{
  "n_layer": 15,
  "d_model": 192,
  "n_head": 6,
  "n_kv_head": 6,
  "head_dim": 32,
  "d_mlp": 768,
  "vocab_size": 1024,
  "activation": "tanh_gelu",
  "norm": "layernorm",
  "norm_place": "pre",
  "norm_eps": 1e-05,
  "positions": "learned",
  "qk_norm": false,
  "attn_scale": 0.177,
  "bias": "all",
  "tie_embeddings": true,
  "parallel_block": false,
  "init": "orth",
  "init_std_qkv": 0.0372,
  "init_std_o": 0.0,
  "init_std_up": 0.0372,
  "init_std_down": 0.0,
  "optimizer": "soap_variant",
  "lr": 0.00774,
  "lr_mult_qkv": 0.5,
  "beta1": 0.95,
  "beta2": 0.99,
  "lr_head": 0.0092,
  "grad_clip": 1.0,
  "warmup_steps": 200,
  "schedule": "wsd",
  "decay_fraction": 0.681,
  "decay_shape": "linear",
  "final_lr_fraction": 0.05,
  "batch_tokens": 65536,
  "seq_len": 256,
  "doc_mask": true,
  "train_tokens": 268300000,
  "steps": 4094,
  "dataset": "wikipedia_en"
}
Each number is 500 + 50 x the weight over the matrix's rms, rounded and kept within 0 to 999. Layers, rows and columns count from 0. Numbers have three digits each.

# down: layer 12 MLP down (transposed), 768x192, rms 0.193, rows 482-501, columns 128-191
# up: layer 12 MLP up, 768x192, rms 0.183, rows 483-502, columns 128-191
down482:488464463510511495466555543549444504457509412604533532577509575474483482477563381569539496522523380453528567501521523557470529402398533536506538422538594496508494536629466520542483498528494566
up483:549505435459467501498438513558421505470425551512497427421484436576512445581458591510509478529453549503587470458431462536531496516494469608407627542577550481439400451491516486497550486496563508
down483:485490572518524576539498568487430477473515514555444465443479507579485555466546455544673462524516553499462489375502479472443507532517470571477587587544484488477490544526480531449496552567521560
up484:532513508435435552543434474486501578535483541504514493394393567532408457522561516422460531454627512478463491522479466474468540532526553409560460472597505535545440496437498462561569469569519623
down484:440419456459398531458585613529486492516522425458455511519542454501519506401508555489509499548476484521489537427515521514553402480490512556538541523471486561574564581470508507400365510524484440
up485:556491480473524523590504532514528518577528522512447439527584539447443486538461602467489499485575517519467541511538518499448484502500491535458468559413460455544488475451550512481451524424438501
down485:423503432510523495531463511580443491508450491519442535440422434452418397454505522556500530471439505524603423535540482457516503511499504471540544495439569420562545495527435462460371479635523509
up486:465564609477470552427542423530550542378555501463529500370492544451480547532519537495506445417437498552536528497575403557386383510535472545512518435569487531457565456464470507500586499372562511
down486:480469429555508503501493491558520516501530471468526503479511475543413458501446522465528519449508555431573524425529535561489489442475567474431495490495433544501485618533555581406502631517582519
up487:540513525500537539382436507394535562456539572533566477381422423523507524526499480410533533606468490465451501501462582492466485520555503484521494459515619545548553437480530466540549451572565498
down487:592500447555521536574523522613474413544497479472517470524521457407489514479572428419440464512533500506415448471593495498421538515626468612410508430507540482422556557541513440561539390425503499
up488:417416547504546464480473588497488520426423514528409542478523454535458533413510443591509445542518462471470531515530537464503485523552590531458488439480484569512473419457546542422545503521539577
down488:500489425454475478564503444514528507438601496480466528500481546464517415445540412527486514567474494477445491521498537547541542500424512640570547524447432461536513510412438475449540513510565438
up489:570518476538438515631605524473422449492490479416481573627529512559557439558536487553491438520447430538425507538385507486465455459490481547497514350584536553458528517519476551436484435500580515
down489:538497511530567474533477462484487427469564448505499521463495502667572505509468519521665416548505515508509356590447398571485588543527539532474471453481464448475502524510469417488483533509414568
up490:507443491471502397510484565448549414521472426518546482434530492556494529546438564427443513386543488470459569561497500541407489481470492562537529494533456398508435562429467504506598480428554453
down490:525536433488511514580417500470471547538465516438536425446552481522552499486435546582441545482497551464484499432493467561502562526432556524515459541505454436512401556453511412534508521511505513
up491:414489520539521493590423532516575422593578469538545423475437573458476416452468532425526516440466492472518442520513515403517453601484512475413529546534515493477463495541573486507470416606502441
down491:535419518414491398494506453536436586513511494457485546606514418471501512521487537502494493584477544373462530404481523521567545476449546468534498426484437584515382491487463453489563528547495601
up492:511454532463505557437589526497507468449548500489521452464477465549557463512487585490516548393561533505465487486513523475504494552565487544511447472474547560480420575379574532426564553485462501
down492:526426552577532530470452530432598459540530535548585519479520574539505568606469439472523570397536504488513561494540504558409484430433440488473574451504600500537500507420530618528483504517459524
up493:482490409481486533477475552491526513472568490542486516506486410555384441537439460437496586455498475415400551479524452568496504435501566516518420444484493473515538496451571494464452505475516504
down493:561533488481533548576550419458425468507518501514554472500463514448551465530511500489399430515577497471522566485551514513446461602521591468498466485542500523549597496501496453546443448423525535
up494:556468516545419507437476516447444537505513492529427488508508500527385510521513402449555481494530501544476540585421541529541489483458420451534489518506528584482540432459535563432483458548479508
down494:641431516621522413562445440544554572492524538512472563489585517531521467404504560530543434471499458450471398437573436519520449452596563480540542527615527554639550428450535530479578511516501571
up495:625454457576479473452447551485537500508466527493370497465540433526479461470545476537557528525486496608524514476516471514622510550442519557468539418465551543490498483465516429563534449436466552
down495:414503440457513517472433456455440498506538557473567487552534545485411559493493471543489540430435527390581490467527536530428448495474446518541499475576528492482474430561591550459425527451560384
up496:498533459553466498424428460562430452439535469474517495481490475576542489546587447511510508459509512554523559564405513561415638526546536393492554466484479517432445506528469546489447528510568529
down496:531457440452510514500553505484569508513463616516417517516502437513507518467454613535505481561460431513433459502451505498530496502492513495496459474566512488484590508523467545470512505491510475
up497:491571513597478465468516488501442484545542515431490453442545519447529492510596485501564469489545554516477457520501469476408523591498494547494476550471306503551503503473419494450541460489383543
down497:429472553492477405509621506450421494495533492470489648540533427497545476443468484557512509536511427463568456445488589491459441565452610423507454481504528492448491496441482439495571455448525522
up498:427482447430503514534513462453553572545473409532514451521481509413440474547530545540501380476499405511466438524537485515482435450342358562498493494546500551590465522412394425529549589496586510
down498:531442475551553453531534474638657505465522425464485449473557557541449479569478405557508456467483513427498526389517488506433486483429453601455472498453497509545515497487459483458531560387459515
up499:485509416471521487590581477519423578605521432458515522564524502510476509507559469446564502433469498578492485443466440471542464521490525465486498436588490460500522486530466540398482519594526533
down499:467450474471449460540542469482518473556474536528492520583464465556445559550589426443463546474547523462488553533485500519392613479486478520502491426443459528471532580416447500491508550447499436
up500:539455515469566486528444544589505567606501536453540494545518552507532472505554479413475475479532454459495564582531515564506377513489529398489540535464417527469479479620492569530452459508463451
down500:529477533475556548476543581550588517473445517584533499481508520503411575485456501432478545489510500483468409461512548474479542468549502528516528508549463463405545554523408523521515505390436484
up501:476592463498475540397586464500492443609505562553507540567459520508357544435443554556553456485581468523469472555443499445485469474403486510498645477475490494587515531499595528592504467472545546
down501:574480539404538551563508549515530505482586542532472516485454472470582549522524479370416498460466487504536536427478476489455559502530496526449362464527432540440548476473479533501526465461466491
up502:509580520535518576527450461556498486520508591474450464441520547462466499529457477465400418536491534429587535513521520470470555523517431520464518514475455564551366484551580435398562512474512483